Part of a small language model's weights: embeddings untied during training, gated attention.
Each number is 128 + 32 x the weight over the matrix's rms, rounded and kept within 0 to 255. Layers, rows and columns count from 0. Numbers have three digits each.

# up: layer 4 MLP up, 704x256, rms 0.0976, rows 368-402, columns 0-127
# down: layer 4 MLP down (transposed), 704x256, rms 0.0886, rows 368-402, columns 0-127
# gate: layer 4 MLP gate, 704x256, rms 0.0991, rows 369-403, columns 0-127
up368:177208142126160118132129152092161135099032073191102120124094051145169082089161127091148186176117149093103143112117120090138126160123073106137111138131124137160085086067136138079114116156141200137134170110089114159141106155127135120138196158088129109154103163122152132178102080203144118062139113146175159131063131156150161059181115068159108159095103241143090146065142140102094137126116
down368:137100111126120112156070195104136159144082106129096156172147078105140109101140123144143143162163070122168077139154157141131123171130136157075101147122161114147117097124000128106134124118093098115129191122117124170091156123103114136131124119155127095058117181148148138113089053153183117168142094151131138107150127089172109072116153137121123158126094167144081133143123161083167122136148
gate369:131147147146150073098092139097117167138150106136131114143173072105128157140112101133110145110120144148140118170126072129117097090113187185122092135107093117083181137141133167137140115131144131041064132107089143164201110163171131126117103077164155123145096054118094169157094094128131141075075129109106103090109094106129131102157103063145104129124093141127117082098153135080097148147164
up369:184170198156129120114121132090033155117112080115145085127164096139136122128176133109111103126122168117111122105149110163123117129158131108134131129106093113124148142168066110131174115125093132078104133124115166148141130112114153110166088139107124124142106117153115213163082126120117120113113145153097091132143098162078131111151050093151098172114097135121110102068147110118130123120168
down369:133138165138153107130121156079105147120118158101123126120140123152125144116146131135091191104130128146083089108136117111135108100113110144070160153173136130098171110075147153116157111157137158143121145088124131139123116084131122119112137136193156119118104124103114155147154132128154165030084119110086118089100160108103159076118109137144130133112120152160135123140107055105112115155074
gate370:137113171117086166163111110141093109101119123206169122164136113085159068112087167134071130174131121177163153112112127086051109083116083139100097128153132103176168187093125152114108113159149128118149122115086109107076165136157088135167166112139121079136122111076122125091131108139107142139161104131085167141130200156125172080109077078128166157099109167078080099098119167123162093156157
up370:161076180110164161188136104168076153180177135139138075149141118132113086153107190129125183135181060174108147144083156135107103153136116094103077121101131129174137079085115085149161161175133163179163154070163120132073086155211104139110106127167165130062150124106119070181094098133071149082125113157125100091118146185142142067109121112119142130104094128055115084123113200138158146147145
down370:147154106127122108109146136113137137207112167118093110097144136153141119102135105161085152099176170111119109131076111128106127124115107122138155137141131156157109104096035111141061090134130129108123156113078149081133114125163131132119108154178144139093112135135158146154118132172134146110122098088119058151130140149163109074172126109108090144160171117094097081125137106141172064131158
gate371:086180106126180195148124068155157129167116053130170137107152127133148113147135150135188131143087092109101153151139165095229148153156126119113146142133156096082098181146147083090116064122169122098017058154135124103172150136180120084198157128147088120100096112155184123118131095191062182147166156153164142137065124126170170091175090139131120123146098095135117162128138150126084079191168
up371:156168061098078114167115106139081051183108093142173120089151147112153125130122132116128156175182062107131123130119152131152117091135118119118096096144160169103138133152103102154175096140121160108071124152082150085118120143158106074177125183155171132065119137123181147168149086157118150123168168171179118183131062159081183068165132184122184110171119151143146140124145148120094145151113
down371:188177141125142083114122111096107152158137175125136155124143119121095125082103131117083153147126130104132130124142067168164124106088083096131154130146105155133168091114093102112150175163142159080108179072084169109083150140136155138122118104054148122057144126104113116137084162108136098080097109105138122141160145185112183130166123144117163152153142125126118100120178099164108110120061
gate372:174135118122084147165118120169139114128108104097167149141136157104098163082145166162058184091169118105123146152117127120112139092086091099119130134145125128164111076148137129149143073136123138073063126114104134134091125125136138156117136170168173141118111079173148065153147093157103162092252151133123098158144157098133165103104148106162084117110120161130125131168131147090077104077140
up372:131109112129099183115105078194083100165143123090161156184175162119135124138149117134153128108168156156080203176129134171112108119120103109084153097155087116144168131153135121092091144101088107105105181093117130107090167143200104206156112129128183111101124077156068149107113145109125147188194119087163148092135153138132138138115191115108098117122155132109137129143100133116105152101136
down372:163127113098136128141073152138130111089092139158138159144091111178097131072144167165101133131115099135124113067108177092149101143117122100125087128144132107130144076114000122121126116134073100092144117101125080117108075108170117134118133167103148126148106131134122114105109099161164133065131137148138132177143100129186128128143121146113071057102189138119086130161147203152129075108138
gate373:153175135147113147185140137124106129117099107140145126097146159076117085126087100070154145149169137132163092148112163130166171129140084140083143147090074168132144145126109178130096140152104081133102116096144154163113151068168122128141145080104123176109113062089151112141151081131112126162183131120107100125136138142158126153096161218121121166167079170124133125115098145196064132109098
up373:080110079106117146147112129144116123160134168160137116082167091140100149163161113162041140202094164125120178127147081142140142168127099095166139081087114029111089155170131183110141106084118138096125160178085069112190054144089145149147117122133121084118182155161138137120190164179084120105140152087136113097092140133136130111175108153131233097074112161096069098087140105100138099060138
down373:162162113197125112148131114183106077134125131136141167141161132122120102140127059169105176183134140118133124155081086127129156171073115149108141122085122085074129146076075131136142100108160128114101184104093147052144141142120126153189126130129085135095161164146115096138108194122139137112127117014175127118106120133195121143167132174108181183098102148076137127094102132122097109124119
gate374:101134094146097111138072082145106154121148190080129105080146084124148119127135169083137099138132092133140107078142147064129172100101144156100165127125124092118097137146094096143133085115125132132072116134178165134129112134159130148143091111162106139084201153109100184125108139173083096170127151054076110216068138136159109116164126133148122118196150132138164086161109116176108156129110
up374:122087141154127116124142195103184135131130136128138090191111140143112115104111143181156078103124132122184135142122156127115082103120158087202143134211166105124136126122160135170100114143062149114111133140120099073080158095098113120106135180133144104111096077109148105137110168173148099070114124122150141099158150056105105155108122103092147147105162112169137167145158144119091126088081
down374:141123126156129123101099162094167087112136125165173103134108115132106141127132126120089143139149112141083177134100146144159093165157110128159081137149143155129112172125240214147117212148140166137129085185087136085119174118136152128111155102118147122120123060168106138163171099156178144126169135156110127081118107134083157108062169098123142163126128151088054110109099088111109149085150
gate375:099110103174096161191169140132071095099086052151151176095204102089160092148127087095148129118094143168126127143142149120135131138138147162111154106079193096099135106128157092083210189141142123092130093091171147130101136084117169130117146133136139184091085136144124146148110103124080133118124165122148145147104203135159175123182102143113137074080120123117123123123120121175079199150083
up375:169111081119129125173126154104087140176154098109125123161113128161134117134135103133072148112109163115108104110121120127051089125155128073168163109186111142213105157188126159078113118170095127057162144125116100125097155073101188138138106131128188125078108115130113155129128092129089102085099085091122144158099110108122183099145151180098104081162124115069213084131154098101113174158116
down375:143099162118120136132086036053089142161141148206119095111118077126067080142094119173096125131069165084137126102090113143064105094148110110146141116153130134188194116118110090112147077144111157103124110185103120135132154121129061151190143123089148121192143141152092104117116189137065089128112139130165147131153100107105143100075132098068104145129130156116183158185124128073123100099149
gate376:116122139139109101124121127093132080145141112131106115106163117118143150173154131129112133139154153180135109132106135112058147153129147161145188125114136137042124113116109104089141139106112094066095138148153093171123091173135098138128156079123113180117170130110050145121135131119110113100185158146144110064120128123147102137095024106125131119144084124148115117088091126245085110113172
up376:101103123102120045183113129128146130145084147140128105130073134157170132134112119157145168063134087116121163106113117117106147094206152106139122123123177120138102091130151085099148123101119096119132116109122120094117077086154114074152137177150138163152086098231204121118123162148103078121150101161111046137132155114062108128169109168190148149118138162102078129100152146110136142184087
down376:161130127146126126118141110056128081145080148110124144176127083176177148121120155156163181162129108188132155103199124156151134099123091093136122141089155130081152147175011087151129095135097082079129122092103170152125080133171129170115182154155086089124154091142118183093086118132122057097113117147151101123119120144131131134076121134126115180119130160097109110067107087090103161168062
gate377:116201095135124165166118129146146115094144097103167146150060081122105072060119168122119139117133195145135108138094145114086106116121157152185138118121134090137143150148112137151115137072093093119058150095099094102108127110144091124157127134174115050111157164075103116147180142158148149108125099156094105140119137151133163117149110088133131126104148137043159086170126120103114194085089
up377:149136194095166092144157122096071147152087060158158125159104123130094170152094098121151151140113097094114065145098157143139082152108102102147112142096135164140126124110133145151123158137114113192148151186118204189097131126077159127100109131105124095146106118114183054112098071146142144114127163168133138126184109150113160119099124124107043130177153148145058166115174110137189125155131
down377:107096062168120169113100113105162148114137112117141106046148080083145104141141123136115128104102088105181136139118137096165108154099126153104078064117116154182128000119037164094101153135125169154160173067119086155124160104125163055173136122121204143070145155106126129161124151134166151195093125138123160173149093109182027144061142143201219194094120154157154117112133108112096099127157
gate378:150117151164179155135138130136161121125109142099141126126120176154136118126051103100093047169121107086109128147124106148118137142129120090145096111126126164164140092142119123170178195133123153125164153112142153149147129099141139164142071022191085150125067139108133144107125110118163118106177137084146183159147111160000090130110147115094117106110105111137143160065157120123121099106135
up378:149129184113062123042153125083132128113069200166139096178124124120101191128093139157124109143145133123126132202081171126152089145122181118157158112117100102188093123097132168137149154170150143153090100105110139127150086177160126145098133163138130174114123116132181150148128141168131128109108157093130159153165138163145043070095140104141064109198140104127188132079169110102123093110141
down378:123076097084151138083128114184137133154110115145085139094110081049107105126138128053098153137097147165091103116162173143127151164092089119156174176146195095074135158141024106049097124148164123099095153133092128128144135129130151114128108092181161133085191135102165111155159150107102170120103139160109150143142167119182190183145129082165135125139066144091116107091134112143156105152125
gate379:183127118138182099222112109091130099174128200179049117130089169136199120184096123109145107079152156135113178143098128135174193103142128093122093104143107168122204184142148103170106154103146062164149143162106155145172125100110109168111112198066129131171119183143128104123086067186122180119089106170070157112114173134108097116165099149141144117176142147144160070158121148112111143148120
up379:108110156112092131162120117128064119114123142149142166154151111130176125121104121205132120076144111139100142123066137030103154142150168181117155163160121071092170105117141134174126112114096112085117109152145140116146134123101102152108103118098131162125086171141138142148130157106120131118108138168181092071114128099158175118160156104130139125137117103093109158130198166151120068197110
down379:046127108114152123122149145132126156075154081150113086089138068126103155108085166086132095219149141129180160136182113154061139126139065116090135062093146122179068150103079200135139167079111136133102152162117056109130152178097093105162084125168168136085122154130100129184174112142085124135119143167149137121150092144121178144097114159148136133116135136176119153103092123155119135050167
gate380:133135100147112111137175146124197120093149171141127096139145114104165173129154098150134177159097101117128091125177165163134139130161088129104150071170082109157165119126122161143133154071228117131138116181135129142170160115141183115136123189173124176172111102137172106121159098138124090136145139154182141148118090170115140148155130131128126179125169165160134103097146079183168054124092
up380:084129104083137130112141116170124152111101150145116102130168132082128103132201130148111118160154172112124095141108173143137130115145126136122136116118130099129156105138134151059123117126120118114092131102079163152106140128114091085074119086151143164116070095069124115190166137155148129077153129042163127127095131125125125132135127122118142086188127148115053125112153119102132148107151
down380:176102125143083078133120104089191105097139183121099092135069075152137158120159120150130166092086192129126200099144158101173163112145102106133144098138095140157213084045120115133159167155100156134147095143140088099102188105136150145151097184130152108101094140090166108034144103115123120138117171150189130143081170141132148072110129172121142136110167179108167131136142155132113144122096
gate381:116146097109108134108173107095121101140188142105117159095124130111122088143144123124134111173042132139118096149120076075118141130088145096115169101096070134113112155152140103134196160126105175130143172063125155083108156182083140133157128123104155126111139071101133183084120173136141118161171106090106155105172105195186137151134112190174171135131107128091076106137124115110156127161133
up381:153120065129093160147117155153123161169089130106180156194084185160180111083089181154106187167099081190107135124168118109205139083125073154107159176109127147118124101114149104181122196144136147125096110142113174129063186158140086127110057115129101144128076065131159161151165129141121089157181107168076113100145173114145170172132116159132182103137087178088078085080131164133145136183110
down381:100106072083143065190167185125109175136072124132100173096170175133098114118148170147053141194131068143159072123155142139129160143083149111100146131123122154106116160119099153125120121103092096155122115147125148128136167161127108132139096107112104148111070103080160138154134117051088167154101127066160144155168158126190026175183036081097181177210095113126130155108110142113152090173048
gate382:121059195146079099167132127108128135148109150161152105114088129109078150127181168147110111089127120097146069137168119096157164122106110148099101117079094149168164142121115093151115175070102088139090110113137156110191146122083156131194072166098175107159087145084090139118130132162141077112104149176132143127128156072115120111181162099130059148127134126119169128149082114121140139112036
up382:093130127136124108120146113136118128153165146144129140152081161165133153145123119096082114117078050113144085205091120109176119093139103129132181098093121164101129186176112135088098163068103144135127225119156077103087129134113129095120159185171152128145142079126176140135107148147129156098095134171074163035132189105103130104074134081127109137078140113078118109143153132080155106184141
down382:199144069114131162137123145143108134054104115154141150169138131116170122087094114125186155157190185080096173062118078125117167114106126134084168140202166103127130155000173094102129117199168186144094170111177104109127159180210154167157126111174074146109154132126141127156121113133131157187118132104153111169112095164141133189125113142101146077078163162100151170155139152186097132166178
gate383:125187136136132101164188152116128142111039129204140151100110150138065159128095070125107132137144153077136132166145110179143109112135104181184136103098129099115144116156135114146186148117158110184159125146137108065075104153136115111116110107104147128157122122132081131165124152104118132113165153088104134184137106150127122049152185128128165151091145100100135132112147058138131044079166
up383:136103091117128180144112061075097136045230112076095164100141106110162061094156165115164179129121166147068104149067155116100179150135097130143148103144144161154168129124135134120131092146118150097119129088092104141168133125087127165198117133123076093121178138110133115120083126127141132144113097105181184137077092102145136185182115107174144154127158177171076156114112182162172122175109
down383:129083153113084080095162155100091089083127096129123094147112128116114121085124127141153108089137162131121088103065060141140133081111109111146129120141126131117070156105241184156158108086152140118163140105076147137126066137053123125143147123116040096114163143136099148112142121145126074145105156107166142127135092203157119131151093166124146125118146099126195148133117126133133180158092
gate384:111090134092175083128107153191161113132139078211146085120118088109098134143158143110178155060109148141113167188133155105132127144195095144213091182127142184168104131110126098100166147103110060106065187201115095179134074050098110171105168132137133154137120126073131087114165093152149058074091060057114080151131131122107115121150138155183076117104192147078123125136130114108135203137142
up384:157121097142134220145125125175119203096103106118115125116124103113064092112126138130126123161143128161161161119134148195142166143161193099081156113119127111100128120158134153093111158117137163114156138111163124072110168113179091157237120082085130116210101112105145122111167133135131136150148141142181123082066150101156105118153119127090144220097144096136152133071127168182156088182109
down384:093098162147110089107160131132105114056189123200127185064150099113110138152171126165114140135125120095134131123141155155180156143203111098172112163095144114143126092138086173103191076066119066081138171124194170187116106139075140146103187118123175137152138150174092108155128125137088109153092099114096080159115156113137119109161094137142048135121145177120106147194159105117059112136188
gate385:144148130095072089055089151115134122153111148155144113135113111126129164177132111109113099125132135173098120094121182122098130074166112147174109118136103131044139083053152160091170070140138141145111154168122099147123113155164131116092149152131106108146107176106165097155177162071158126111137129156165146123133166084095109105090115203101146133134132106107107128081115080136125093135141
up385:137148166121075173128085106083091139132137092121138070143145155160110113057121140147098105144141122119116143186017121134064131144107179151074178129158154154152157176124134103141103137111133168142106104133045133142154124125093150196137083138110074128118090136110147066112130104161150157103125040165088126168136156133145105151131118142120136141166128120171152117149143096071150143140167
down385:137126138139179111151171115189113151111130183175056180133152157118155161121105098128148164089116101147090110113128163103096153167102090037114152136164131157171160129134137145130125120127120108175173097101199137143176115151073161062125130153115085132128145141134117171149138167167094101204178143030127104133140047117137100069111146160143068146093154075112188138159155196126135127146105
gate386:089146106058138138118135108160194031135152151169090136120141101104096153133074143144194146087106161088102128130140068187156115148089121093120131131116107116116159137093155140134142086134104098152143115149093103106099129154173169135147158119113125099152146101131138105130168079124035116130122125115180106120151142138129172113153141109115145153192145143181080016098176079123125137071167
up386:155174098145109058133111173121110187019134147167199156103146073121115153132186111121095100134153172150104126116102112110108115164115133144153139087131130124072152118182139114122131114148068135121132174141147104174146083137073108127155140104128194057130121172074091092148134132129146112127119157098101183117095115166084074110130142120094112083079135056054203144149101176137101114100092
down386:102186131160180139124122134126127103088181159125100147083103085145130115162123114127146129171155164158111137131177100145149159101122174149149203133142079139143122136174136149162085068129121189164143079146173069152115135096105092104151142099064109120167138110138196141172129157139122112073165155085144200160106135143151166128176209090093107131109138164102123113175121121166065100096102
gate387:153119196185143162129147156159079123157086171120095108104149159099114160154123140103118131080098145117137090170106171132177149114114090138147154102069210088154183116126112122157113095181164147101056181153117131084102132093102137144099147138141120112148104100144079164131126138176123136126105079157117078152157178094100093131095070104147092173133089099215101108098134136129150116188140
up387:156095120107116138111113106182116137122141090058092209107100133161138111157113186090121139109142111125145111135141173131087091125181147144169099097144138145111078139144139097156175114118052149170152129114155079097108149118111111108158106168125138135124103176098086118127132144068119176084149180167112150112071143186134225152125166179125086111104204140068098162134135091108088123109105
down387:060120111125138086121131107149125114117170095087136118106042132066118165108146136146147112164156160107097181127172090122176069169105094145098115149107160142124078150164241133104113142097091087163119102104080138131107151147129104101138115139161095134164074115119127135100108123080097125123156107076122119154127078158104113194093153130131106098089122119134134144147134088127142121128127
gate388:082161106072138161137095102167137102111122160120101154148136121109062122156094117093162130174162135121102150144097132190113181175177193206121086040136129117101154176077162138095126125108098132103071095192165155197131121108198205153160123128164139130079055117091175117069115079122156115092105143086086058091106164110157115108147095082116152130145127099174099088141106112170158092114105
up388:099155166140107163159176119126147115176098111142151134025113186129133114102108092160096141146193166074133097035152173057123102169168098150098120158143194192189137147143158130075064177094181109060113111103118150119133122094190171081138044150106104160141122087116087171116165077174099071120101117107111113145101145074126134177119165134124097199095113111120132088167127137107134157065090
down388:138208106028121194163108139129158084128107112143104115159128136119157149114104101116157103096143133092133131120165098189134164147211215150127142119089079112174089101136076144064165166137114126077168153146120148175115136201216152107096093109165149125039101155116124145102096107179136129059082157114112102091132112096128090104127139078134152144152158179175134175103121082116134133081117
gate389:180119156158159156126078141093103095100161121168088082102119171143139172098130129157108158165097138123187118089132157164126090097081119145107142098111175154134122123174113105130149121138143144078122073132127116143143117082115201181115144144135149206144148126126148134113140122131103099140186111155134120121099090187173148107094121166099116112174071127071149088122112085134104153132147
up389:046173095123123109167073130156133142127135139115133146058154121090083101133100072076117148092154173096135098068117071129141108152181178132166095105084099149065164100174115140114181091107085058075071130144087126143140094177115093090181181097127137039182140141095149162148152119121079097095120141090118152120116095086116118098173145123107148098089084087117111139145099190157153134075162
down389:185140121114128180134161149107112115070153116123096143115090083135119168159148169158085125161175150131162136126160158183114143096139131152110197127104128172158123151134100072145111161150158193083110078127181109117152136082130132133110104131107142223147129147088105111085162088149132180112121120108124095164099125166182142053119114184111107197162111159076115103137129070144102152121128
gate390:129134162133141128132105147160109077095141142157150085100085143122108133138169123083159167142150159112067169127083137131143117093112119166099095127117119160123122127108153097142099149102092157103023165140098135096135124208153108141139124127138064150137153124135092138172125056138084153145131168121114121111121147144075180126147155150106220130117084079156148040102144163102158123107178
up390:101129155086125124109129145144148080149115150120121156168148146114133056144104111109152097171128112184101147167136131064119134112124116141119163100106146076141116023096160170124114185107150114158109093170107173141167158134171117158109094150127144163155140156149132122070110167130109131162070124125121133101084162124112109170093170158136074117147091165068149084104152137136059111116109
down390:099126129101152131054117165163125132067096094112162106140151125132127139092132113080106085131118132149157150114107185132108152128139105115161157098102192119078108100132023160114132191128168121110143101124201124110153160125171145117094101117133122149111113209112116093128179183183139079164131156143103148129090114107142159142111199100150112160096107079100125051165196128138130174106168
gate391:125131157142129168129140141112132144120082073121142168090148122098085145180123105079176151142087133109156140159136058176110118131161094068131198089075075089118164155098123090135060097112174108180157201162090113148106146139120132118190143109086122104125183143143098163131117151137130116132119090100099070181099161166152135146130128095092108184083108118125117104057159144125079147079125
up391:125131123121109103085134168215195119156141099128131133159174158123123165089198083148102095084127133082066147141148125173155136177101168083087067159113153153092090170167092138144147191142120162122177147105160111152116116094101169209134127180145149141105051120139148137120108098123158144105140210174096123082159147095141145099149164125096151167147092088120148080145124141126107098128182
down391:100175058099154090163131133126115113094117115187207102124144107124158103140138175195142171104125151185164131160122179116206171150122127132110141116190151108063092127115035071117167170161107181164153088136112108134116172138165136163165134190150173127141126140139218154122155109141130126148095116095093164087117076124092092115119154108150134101127086150124137110137126147133123118131166
gate392:080092123155133146158117136176196096124068152078143130132107144139106127107107174131081131147166106101160183127138162173109075176120189095155118140177150169166075115077132107188136112160141151146135178058117151112143148104170105204140136078114191144119091132128122114160102129181106179128148140109082141158186137134131072137151101131072133119138115108128168119111132139138121118114130
up392:149098108062069162145144131180138103142135120151092187154122152108144168067118142107144151141134111171138161183148094108146125055134146143155079189091130096117089151133140115088069179102132125164132134125147119093128135150164118175136203150156136132126136145136122186043168104146107146147132087160158148107155148149155150190132127114116113120132105114096117113152147131124115171163138
down392:127140165133129116136096167186141081114163090102141092106128131095133147159037117082101113134195107065180085080160140132108160162105127156142124138138086185136101130105032152151110073089121125111134123132147112154130140099154108110110122153197151108099148139157150158143099142150160109107119176126151070168097154082103089128140092081123133133094121070094155142118169155131148047104086
gate393:124147125140154060155086150127122099151078119163110108135117089136145113136146097168164103137129130114124116126090126080096119126114142115193140150134174188137136100135141145076128086098134109110126151093173074128106124058141175111141159122078111145149143152123127102139127108088083140103075112133114152189129074169177120107083157180124067095102121124083140133195173097124175150155132
up393:161153112121091157164098116008037136156157142064134113096148087129173135183103140163115067107123166159132080080126069122022131164124121100130119141133116132122133117143137138093093148088173127180112156069125159170163131098141149098116094113093099085113060099196107163126170135110115089127110142138191093087139130127128120126112192085155148117136122157073135149112120103182124115127072
down393:142138115121156120118137101109134089109159134207159167193098105090147143117066083158142124111100151091147140104121157089083128123090155165209105098129195160172132083087087094152121125114146105107124095115146142118095157087140180141090160130148172136116104195142184125119152087148101148122093125182096101163162111153155217095086125136095121118134085150102096158166078143155147153112173
gate394:090135090145110096111222166125123096165179114121122120138149114138099115128096150121075116123136176102129056186153096172175081121139141088124143135137127171063106133056128101109150136147114148109151123100179119189114089165123136183091137128082179104160107178136141105157101134072106117132100167101125117146163127101148110148103142123121090154218130055163190093155118108113128117158037
up394:175137126149138100105109076158149137091086131131140138082127092151114114134154110159156151181129108086123133151121132116140157143148068143184115196116103155128084161111121085160130120140101071164131130124138135153092099188105070097100108136159126109142119122114176077117147153138124172131162093106081138145137126107120090092158092194098113147140131146098102168100150123174131136130142
down394:051108140123159168147162133093102127163121150146130157133162136136185141121131105094139087134155136185100140155136124114158119149116144142103163112123094110113155134048174190151139091121151090106080147126098155077153148152156111156202156135110158098117077142109134115181116102102160080149118152133090102106146134159128105174107191069121185116100132133122130078132134064126105102126128
gate395:142159119077090117101107144176127145112101141169105136153160153162063162139144135169160139106092141119125126126151111109127105110158100149143149169117111100093122128160163129129175176134125097076094086131142185096147089112102179115137095139115192100140080144116181100137165086193074160078151112080125117147139111076168139173165114158201132149104098121133188131146092134153100041174143
up395:144143061077102141141060112105098130106106112065080057105114106124126135084161106176212161114102195134179149104168111110115082129112079121127125171040128133143122150142163167144176145175126147108118072130098105096185095115115181068147132133130145105133122161096151109110117122158111096120185099137171145043121168064120099105171158080160094147130129171187113157151109086147108098139116
down395:136169166079122117096137137173129094111137122156095118112127116175147117094125091138124131176104122089121129112166116155126100102134125080134159118150201108129138163140102136095171062117106117118075126117100140109129113127144121108152131118195157145131062140111147093107102148115097171067141142104164114160109194173120139166126105121151176110137060128157132138150128157164117132146105
gate396:096155116180156177138170128178171153104157114103128092122170088132116093148085136174110091117177098181125193112111105153192161187177166148162129113068120132063115186078106071117099164106102118184097078097109164131137112111165157113109155127146107153131162128149124174110102108121113132165146118119062115141138108082159150115091117098080142184098102141135170093091175114148111163135120
up396:161126144100111114129131091118117146092129182112158122155083107140134101117134102152128162102151142111175163102099090160067093113137096103160090131148118139127128150115094129160173088163141152160207189138151077124151109143134123168124141097095166095182131112139197106097134143095180195147129122166146157109143147147103094109132162134192126107139089140109091142166107160117194085111137
down396:160063227122138115147173157092123063110135069206176122052072092146156128147119156118161125104143156109194109121150114114106114136150129088136120147116117089141160109133061175160097118123075129151129057163114106155118161094170167135131154118103152178079096155071148157124129084165122111120170192113137180170118146135142025165105199100088135129134088137078148032139144144114123104104110
gate397:102123149071171130128075133146161071096113094109143096158052143123108141077163202128178121131092129103172188123115109122091155157120153111134157109078101114112112113179123107077147081101125117094086162148134121124164124140162117094108170139107120201142156117139124155108102069135111077162105095122186206110131107110136151150095081137132106126129104123149154138120186143131151196135129
up397:130124107122096135129158160091141175201140155167133186093095141087154118160082136147152137028102101149124132100078132162104150077108123108151057076090128062107147141107124151104111148125131139160144150109076083166140066127056174158114151144119064185159105135174155161158137083110138195117103073182137132086141128136058150135135144097130085204176122106071171124146054099154127115100183
down397:079194158072117141140099146143122139147120132112152131041095132117106115099114140140158116039083192166141166044138102157109152097182212149130112074152094086096141081143135173136104143134189096231155127082122067155167085135183101138099178124104108155111087194154175097129125152098106182068139085209169158101125136078104197163119134114110142185180140102120123114130112084143127154070135
gate398:068164056122161074123106100090126092174178137130153100082112119157124058135133064144142116112106180144121109094180085103182136109128115094146085210120117148114154153190154111098155138073172147099129200131127124146153060087143114095158097149138102155109092122146162077075113113121139156126156093123136139162149153060107088152172146164120149165119116079129150054145147125133162146120099
up398:094137101152140210150135166098154104170050111146113134164103140066155140145155173154152158126113077197135191141136135125128163218153120095139154078104098127125110150116173102119092130163162132149113091140086137111109156098110118194209123112105107178076077103106178170100127143100111141140140149115124118137132107138151172175155106121126153143158071148135086140072063206195125107175139
down398:160142104070158088139080135149150132143128110116161153020139157107150126147121147167146157092122109106109155105180071143148119149109168106139112144096066170131134123175017181125181124093074115122141139115140034175158139076133141095167122192123229108154077167136144136139109084110159159114105074160074188152147143064127103138155170153128110143129123070096106073092118172091152072091055
gate399:122150150127107119108103115119113187091132097171124117144098138122113101129146130115095120177104153103134119176077119165082114118063095156088096197143146095165117160103142160124119114102185108152165172124040109116115160127071129183159099116121155125072154135112074094104150179142162165134149182132134109125148084177172102140144149118144093145148152193137129131175132111143152107101049
up399:145166151096129098107089078105081081135162152048161121128140158098109132154145143131105142190145161064146128060079161179083116081087118124105127134122124173129097125127133170071100091082144154112112144142105165123165070164146170131117135120115178149154163124155070095078113179122145132180188090122152090097149100159148136147100144129173100118120141170153158099086103095135166093119100
down399:099128162166127146173102120149108162111114112142136165120139123143121122111135141027110132153097107136137143178096197096137090134143143141112100108136136114145052130126067186149110130109122101205135113112104150051133096128103103148162116122138091064124091102128075100093139127126148187144072136134082144167168108017108107117121150099126088156083193093148051138212172122117101170093145
gate400:069114112137177119213165078087141091156109130193108126106085148161081174125139154118189169148120124140139138121121147111094157090180129144116078082110085138086134123071133161202163159141149160114068136134149091133159074114152132168167155137131115151089140089113121097118133098120123145118153162186147118150169169150108100134140100213158130133167102166113128116107104099117172145068163
up400:147085102123083142129121072069116094141131175145103084138107063134165154173164125143170121094113149090080073161152168121118142125165092048146080106115122142150099125085111176123143184049118106135136138089145174173109101168136129119156166138134126152150098161111131133091151193139136136110056171122098120099168207090063149113143058161086086043110156111105127116166129089127170166109141
down400:112107165087104144156062116159169161134158138073156182142102138108175100129134166144148139113156086126116196125104087133156138082113143090156068112094126110140099158174135112076138142091135212170119106097203117144118131119139118077107163127124100129095135148142128142122115098149163140103106129126134100120140126139117106124176077092094110052117139132088082091095161156138151125184102
gate401:102135179113192145133105143082143137051125126065124151122120100136143156139115147128115098067118114176117136126102079156170128144083162090122243097115193089075171100161118129145045097109163100163078157119127132108137164088157163140151063144150137096111095086167140140113099121125147163142160104126179107128123106132162126128146127130152153149145136137123154103054160127158101120086079
up401:081115141178147102151110204143128124118217136091144136109087167143167135144093113090083146110121160124119137170082121188150079126153152196150096121142116157120147149078131147119128087152096144073123110105117113102132156160105138164166081085121125109185111134106170146148089147095130157101133102147056136139162152135109170190132152199104101059132095148068149149181065164065130104166179
down401:156105105144105081102173126179170068117152115208062122155158106107144129186131116124137149133171140145124114057139096125118144132163101147105106160063126192172160132081147140176130117101093148146081127160184138137112069133090139145093150158163084141137117158075076080116161145133097128098146147144112182135124168133109131125107099044103152155110192201234144145180110101157115158097118
gate402:155167131150171113136108141140145067123155113078132063100085144135149104145143124096149083114103133160115171131163149100083123158122110173133091157137109121134137143123160146167120155119102139168142125195140166111123093116149131186106103133134159142159111078188095169128133131155136133184100118114155150134127132156136153136094117154132117174129051156118127103139117106141187103088094
up402:123181107046065161153089086084025170127127144164128116129204120107139138140161138163158096166106127117115090085152123147179160122119122141136061108130166108142110150127133143067121136167105140152117144130124113148137103074076084099175180059095128146120048158065139139130161090105113132145160122082128094169163100150132085098170214120091085065169202146102076109075155162123089163155099
down402:165131133090125142111110117128124111152160108128110094100082158138182125176167114118170080116154124126148155132141086163109137121123140145123104143139099126146170125128255096139118134134091111112158170170122117110140139148102138143134128156121139117133122170159142137106124111117146148120121149107116096153130141128109154152120129151107101073145068127148096142120108110143109168121084
gate403:150163115175138120175079103108222114175049156094102158078133082136114151144091147146118091154140126050117159164149138128099116121100128184120132152061173128083154136107136147081088130133165132127130115165152084105094161127158146187143066120138124104157146151049162191185157079145111154150097169133144165140107134159176118103149134133094108134168071117185119141084074067147083112150061